config.toml
n_kv_head = 12
d_mlp = 2048
vocab_size = 16384
activation = "squared_relu"
norm_place = "pre"
attn_scale = 0.125
bias = "none"
init = "normal"
init_std_down = 0.0
optimizer = "cautious_adamw"
lr = 0.000942
beta1 = 0.95
schedule = "wsd"
decay_shape = "linear"
seq_len = 1024
Each number is 128 + 24 x the weight over its row's rms, rounded and kept within 0 to 255. Layers, rows and columns count from 0. Numbers have three digits each. The size before them is the row's rms in percent of the matrix's.

# layer 3 attention query, 768x512, rms 0.0371, rows 760-767, columns 256-511
108:134108117112100098123142113149162092135119136136126133172152130145107163116125101126161127128142165192120148139121082145106126078150140126137119153166105126109103143127133084192112131106153147139209119098130057118159119130114110131123139110157128117140116112121142110133135167168113129141141089120135098158170100152120088159103108106132135120139155122111107148134114168096153105136158105149064188114179109126126117158088104120147114145116148131094100118161132118128113099106135162117153084161142118103153106123138145164140152140110097138162138106129151111141103121111141142117122092107090170119146183106125125149141100097150157115105149111107146152108117144132103139143145121104103115117103136136118143139155125156159173071106117127114132180093171107090121148090112126
089:164125147107149145149079094122123142140139116146167142150132106157161118140148155106117172155164106136112121109135111184166106090113142117154136116176127104138110122103130107130165150114161168124121178152117137159132126124121134124183153125140125091157104135112128148199160094143122111090139106142130116153127096125124143130129136104097113143143132073142132104109165155151100127108136126131127120198143141120222167151147146108122091131129129099118130086098128123123121120096124154097137139142126095122128133079090095075133156141075120132101114110136073111157093137170154150083148117137087124145164119100126139129163151151130162126119094131115109144079117142127138128128145155126121130118114130150157113119107106130089124180103149174122122149146120175072090130144154143
113:114128133121122150150092142124089143139116149150132110108126112127153186166140151128092124127143128137103144109147091152152099118123135121141095118110085165191131104149113126141123130096181153085133177175146153132121134088150098118113111129117120075105124145116153154115132095157124142073144116174126121156129127135091148130118088074114140111116149103097136104129170152120135112054119135166086109112113190128123151126130165115122126145152152131152131096110128125137128147168125126108107137128159119136090118097106104119122130098117118124105114137137103138145087112128129128116101111085107142132161162128138129164116113121130109151094083133116115135146115116150096157129131122105158145110093136146137066106148137152089087158171156133131082142090124125076132152123113149
103:154125125095149124150152142152147107138113138142157145145146090135128142122128122126137107141154138177109140120131122181133121101142149120100146129181122125106121136148143104183113104126138143139147122119136116169166100183100137137167142080132142104077125127141127113149148121159122114084161098137115088170176094135118125151091113120098145135146148094127157105120143179103123123109147126124076169166179161128187148157141128117133096086091146118121111108124150129121109140070155169086143102153114107094133121103097087108121133124122114139151120107085149081144075141106174116113125100082105149123148165111135140128171141115145131112105135125090138138114152107134124093122156175094116116109122139138139136106145157116132154113116135128084136148120166119084071150092115102
102:112140168126136124132116121142093138139130134129125124120094138114132169143139129073083107163117131084127083123121131138128143132130079127151105133097167138155137135121139136083109138169107069134094171174116163156097133116145133143135134174140152088113132117089112127096119134149129120120105169135128177138122117103110158136163131149145149125126126132160163118129177118134150120111124142123184077122081172155111158141149135137125152144152116092137134120036154165134126133163102085124124146067167130121112124135082136099145138096115132099131141137139099139119161133133146129124121170142133057154126101115126136147116151160105118147137125095145117140125148132103139147117141118092120137110110159162121078122118133145112059169168108135179108089169137152145104119154133125
110:153137160142128172128104149126106133107176121094097100117113179162141114118128117096106074130114135078120145124113177118117151143135079132168093117078126141123136100109101135079104140179130112134090117146123175106097115150149144139114115122141159141112179152122148117118112125086129164170121185106148169128115161099171152136130144151140113168081097145147140121126117110167142138121099132107170109113087138141116117062132104139097163142152084115111134167090120157130133104218128056178149112099124145138136132118115143137113127123161134093116143141140080136100133124120097128148130140120144125155115116176134131138117148138111135112165131149135142143148163091129127115126094109121092115112106125126141127141123098135098091137110101132151106091124090145151119145150102113
091:161165148100152155116118067105136130144152101155142142173158133148140117166154107111120163187145124104099136101163124195123088107122169124125157093139156118150096086142159107106198166118152155135145160132136163172126137098107127141132150129135130160149120136135114178186179098101166116093107116145160126129112157130104144167115141082137124108142123123156154122115146144124138132115124145136104111152134114086172146155121079080130088124185119088096123104097117156125154124118111144100134173125118144139116130087105113066151160112168131097111106104145115117101089120141152123119126163127095107162171127132123125124138089126136114110103111122120149134074144120089149168120135130130151088088125144134164095185124102137103140155153140152116111141162120152074089132132100158
096:075150120149107098097101124128104157109116158127106103121173149108101132139145114108120103121123139107085099145134130087109127144134090103154156118075130158170127133134109165104105115138167090123157142126097109096096162102160159098088100130124147128147116144125141130102091126101112144145106147133121127106124173110122107113143127129145144089079157168109106154118116094130134109114102101158138109089098113135046104102096104168144132166185123157153140157162124129100131163155113064171146120081160140163143140144168142182115135134144129136124136139161128175105157108099103118115112135092111125138126134122128092145111110126140102133143126145138124107168114156115115183108097079115140128164145116108113113113137136139134105066167113101143098082090123088160168121109119136
# layer 3 attention key, 768x512, rms 0.0349, rows 760-767, columns 256-511
075:168130148088124109126111122158151092097091147116126120150139132146164162063119128097106132149118123139142150105127144130135089135113146143154150125120128157089152178144146112156139120160143150110127119116121178156104133130122082113121120149093118109163130116122132115167138149125099127104137127119148143146147146125097126134142113109111133114130135125101111128194169122129105126135142130137127104121130173107125126119134072136150144092129115129089116129162124071078159123223106132102135120121095120117130127097166147127154112133103111171112155158146118113141149093087117086117078148101185140132127112123132126148131097099116149115100115148107148113159120128140101115128126141159217122195095111119132157148143144161164171138131114146122123119117124130148156145133143157
093:138107124130103098113097116138180119139092135126150109157122112116138132148094140127148158171118104121107115095129120143136080124126136087126144105147186104107083141136164102142147129123110146151178134156133157166125139097125107188157153181164131136132102122114120140146127145148115113115088130125172125120172108113115179169182115151131175103137139120138155115128158128130162128121133082127118117104114155137159082142156151103151146086138143133137105103126204100148123142108111108077119127078121077114124090160075144087140091134143130093115127131165161116103131123132147147129142139140125094151142149078101095147125110154189148109125184124114127124078113148078140147092110128110144090094128156135115137175169129134092115125139108167120123144122107111133086151105134111
100:147120082101107134126126129132161138119124155137122156141143119075105091136138149077104155184112144126111148097112139132147092147129159117116141115133125131112090108145142114157139131150107137116130090139161153154128127105098112139146137158147146155160097150085156178119167111154150126125133120107097108158121123097097135159134099126094156113146096104149163125098166122146131111126133128121154119142156127134110117142133139136116139074113132124131097110122167164129101135103124105112172148141119123109098131162104153129133123108137126087148092125110151111050164170150138157119130126093100107147155126066091141114122119126159099117104144128118108145137137163140159099115097129099089129129145124147109143156132154129108107137103105140080122134135143136131090139150143085
099:163113105085101119157105129146200126124093119121146117141114118144145135136120142127123154177114118116138113102129116123152085125148164118138123138147159126121125149151151116145138133129103137103160088111147174185132158131110104121124128187150168111151123152100127133165155143122103136136132118147128108130149137090098136168130093131109162132161123064117139116149188127124130111119164081125131136140101166117141073159167174135143160091110135130112106101112177118145129110154124085071138118087125122111119144117119141086147129117094106118119117112134125093091156142110156154102107125107151102153147146090112151160122090133157159136085144128112138107120115127119108110114132127103168122123091165140142135178140151125112139150164087158096100152134100142160071141139140140
114:091156126152169133114110113131113159137151120133133122103125110150110109133124139145224115113117123146133152140093138185127164113100128109133100110081126121158104100124100121122138100128141137125158170128129091136125145143155146141132139094172123170103154144152161133085088129124125093156104132159160127125102119143155178110151100132163108130129174132147096147097112134122131179108132128081097146113115102129180146101135151117148113171123140137135122143142107118122147159074127147143129175112136134134156120123142141119126150110143114093130134116156138120103110116144151129114125130172110125165111187116147134118113144178172096123152136116159126146111121120102140115108134138109110117086154102109140133125113127114091152141148096149142121118161145109099159157095101134
074:090125115147121145124151095135138142114178144154126107122122127143131141176139099101170102094137152120132160161142138122129135141142103105101140112125118151160125118159097107166124151102112107134103137155114096103128131122131146105115135102145127142102129143112164122063130128130172124126140143159095130092133092126153145092107133096102127134117100158153103134078125153165140096129114118123125103121137115167173147124103159131124099187185124109122122130094087152138153120104152128153115078125164170133153099174106134117122129137143174101120075138131136170177146127143129145131120128144108096147075146099164147035144111169139142168168157146132110170122173155104162136128144141122113118109158134120114161096112084131128104121063127135123162110119151104108094159105128160
094:140130104122111075147134142158097143113104139132136169146159120114099105102109141135103126157114156129104115105122091123126089130125152111103108121122176154156059153157148139122099143162141125151131077168135138105147121151141134164095148156126137122118083125133133106125125143142159123098131117137126154123131142163129108140160122123104165134087137106171158122130139131118131078131108101172130112103119181127121137179126082155122147103088074158140131116128188082132140147106108132083172133122124075092146111165136097141107120100116125154142119131119143126118151124094132118140109115148159175100154152104131081197128091100174142115096138125134132113134151156098105112102130144113077149147162146155124120121169128161110109139147142145160115135095126133096098170107131164
094:146145106118121153178132114132086132070150147134099148132143141122100101152140077122114121115082170165107142130136139105143140108148121102119125134088143165149157090121098144122108111148159130163091105127153147091151128097114156078144120078077123153114147151130141145130099099151138159159137123117091124132107137146128134117127125150115129148113117159134115110085102124124109113156115162152145117131140149114091173091145117133113144127110160137097132145152101153136141136107117136187141116169157139132152103172174156162100136109140126137112103187090107165143127146129120112126110134138111165118162064116130169092106141111112123173143113133117147150176138100111148102149105126147096132135143113095140150097118112137133113173133115098164142100101112088108116110100124123
# layer 3 attention value, 768x512, rms 0.0305, rows 704-708, columns 256-511
071:176109092140151122130136156120163150136107119110114140148180135162132110077068132140081114137149127087142101138125124106113139085109154082117133163083144124100114119095113127152107139158123111103144100114131186113113114137127117148127135153140152220109164146145182172137145135139131120170123098107124094127115096136119127113137137119136102193127141133103098130147128069107069116106126120133100116145088140138116113104127130079132145147119132151089132142137126132125145115103142144151165113141114148130121126152090139133099104118147110134116154106138098076101104120102133162142103161140130141118130167101125128115110147142132133127142163141126171116126119140166133177147158124120143165102127136145111117107143137169202109153133167167124101104133099087140158143204097162
078:139112089132133120127170118127148128126096138171137136138102069121138139103142131177136111107112135146117115118113137063135200067113128080133150154087145123149123127116129118129119104130135065137140155076115113093147138120155108126117142084122089189132123133122139096136140096122189168161141144128162143080136124120087111143153121135141134153131138120164103143164139107105159111074099131139132137126114098182144096121145157145152110164126147122116131119134122158121117147127157108129179122125115118145135136182113166159092120148130112141142169102155173128105107127076134136141095110128166083163137151143117166142103115102127142093114146104135119122127141124081147102130151188086166147140154102152148127100137140138171108142150116088134144135155140104131139132136106184
076:100109160132139154147113136176180115143152130101120128121153162121123102166111097131136111065130155134153137113124124103111115123138124100141165127129121155092132131144126115133114120148159134125114093138114137095122155097168129133121139160114105172161103168124068155128122108102110099148102136123120073125123124120111121119104129155136123148123096134137114189072134135163044116095101120122166123140124105146105144131134132128134099110148129172125131119117151132147130126081133138134152151086130108151091089131061110139102112153118181123121167139138135098095140151106120121128126131058110136155129162122138161126130138109082105131131119110148127149126133111123118145140148109105151141125159143131099101135121135082135142135122106138127125132092105099170135139161132091
080:150120085138148159124134104135140117100128115138099132139125100139121100094102099132135078142120144112126100122120144062154099112108103130138169131123149099152118165126125123138152152132128117100147117127135148058138144121126131142127085082126107164113138116129134102142107051159203149149137119180188132152118106152110125109101116127105113103135170133105161101099122123113086103094127138124118131095138096117123133143153145152161159101106146113110114146179103143129121089095136156123105093122103129111134116120134134201087125095074139140130123088138115115127114121167091118115105151144118123134132128079107107123122109127130107137124136135124138137136132094147134134140197144096166148110136172148128145130134131128123113111120177181149134141136107047127142116058118134
081:138111111112153129113071126116174141148137123132175142125166177084109063097152066126128155113101158205106138149140119095149110110146128108142106134091111123113120118088106116134120125140128083155130120143110120149137129097107124121154146142129111135125102110146108164147142106154125170148087112122149125095129125129161129131155152127106127110128109134134127188129129101138143112105110110103103129178165100091125124097145117173128137122165135205096138120129118150133095132143111119143192110105099090126136113130146149120090154193108119153123144158096139107083092143115104133157123131163145140117118123088127146124130123097123112133142148101109139110122122090098161106131129107056148168099168130131139096103120129155089076106111097115146140115122091131127141075102101125
# layer 3 attention output (transposed), 768x512, rms 0.0236, rows 704-708, columns 256-511
092:111129153077120133133120112151117131155143131145130105152092172068169111106135125140162154153130134130096191070141145107151110112122129099080144125182143094125121099165147106143116107102115118131093120108124112139159158139141155107126136159157121082180107175117103166161140127126144125123092146162121138134165130112127131143097151123118130111136125126158097138071124144170157144129137152093141137146169132138174163143128103142131109121126130101125172114119148095108117121135079140116091135118133145121138132108134112123122162139119134132123115113110198088136127115132147091075154084142144071086134139132129110135125114166106151123103124133086135131102120113118158070149162127102107109111157086131164130145124162134115155133137098101156122183076159151091120093075125088
105:123099153116143147123108145107136069152117115126119140191104161123158103148108139078139170116144146092173181170114097114122111122159146126113128114144150126133144100112184152124139157153117089158113145159143133141110122094137157146097083170149144088119113142135099160134144109132153152130113098110128121159136087131155174107076152138116101124127131111133109108093155140183118106145104125101159138123134150134152154129150096129124092154094141129128146140159115108120165104134137173120117144139113116116134094094142161137142174144168109131150080142106120121175158079155081106111156139100120156147128092151142142110176127150137108133179119140163145132056135142155084093139138108131118114122110169113102171084134085164094118131091161137125116114173126165168126117161119114
094:164135129149074136136159137128099157140112171154127115080110117131100160127105156125148127172105115132147187135122077149113099146133094119122107153167156109138130128116095114129122098088131139137142153138129107129130103148159109145149141150114117117091150127122150123083127112116114131117143116151153123111068134118124103125140154116088143095135143166111140101161140197111189138131140118112109082072144118114171088103114125087159144107129128104147196133124116133111196122165133139133103113169132148128129150114134128092122135104153068144122132081125094144157112103129162132132142147122149097146141121143125124165097090164138116111117087088079141090110124175095144146127147188106130158127106112120130153115152192128122134128118130149116123158139124152104130132129149150
100:100126156149113085129139156111149109143151145127150113153141181074137138148132162157134148135117122115129117137128113124139149129110179093089114129162082150129149085103144200115116084093135191116109147110196110157153116110126139112091105137129135110183115133152130174131123140165111114127089125097075162108172127135118116195135130174091121135119129117185142104128172165138128110150127129138134131190151116159156162153072132136123118132106129079105131105122146106096102122098136119105136106162127156135155084138115112129169143155141142150129120117128178142149141126134130127174127087135164091123142111119078160127159173096160134101115124106130135125187159097169096082097097142137114118159150113158098141125109132119121093132163173112124108131147133171157105110178110107
103:132145142140124121155177144127089133105113153124098120138078104150136151138126179090135132153135092095177152135105128135165126142117120133087166087144182134130149118135136142115138127086090196122144146139148126166159101129144096157109140143110145144121144124129160135094162125146136092158124103176128099125110120129098155095128119143089150149111142175134091089129151190128143112152133154137143134080122134150156112151101134109108156101092128101141180125090114113171196096089133160098117146131144137121113128121134104122152074110090121096116158104133123144138146139177128133128142085127127151177158175141109153159137118162184123136128100152120103116106142137126082127106137145165142168128110156139078166143115158126123159139143163142092147138149161137097129142170106154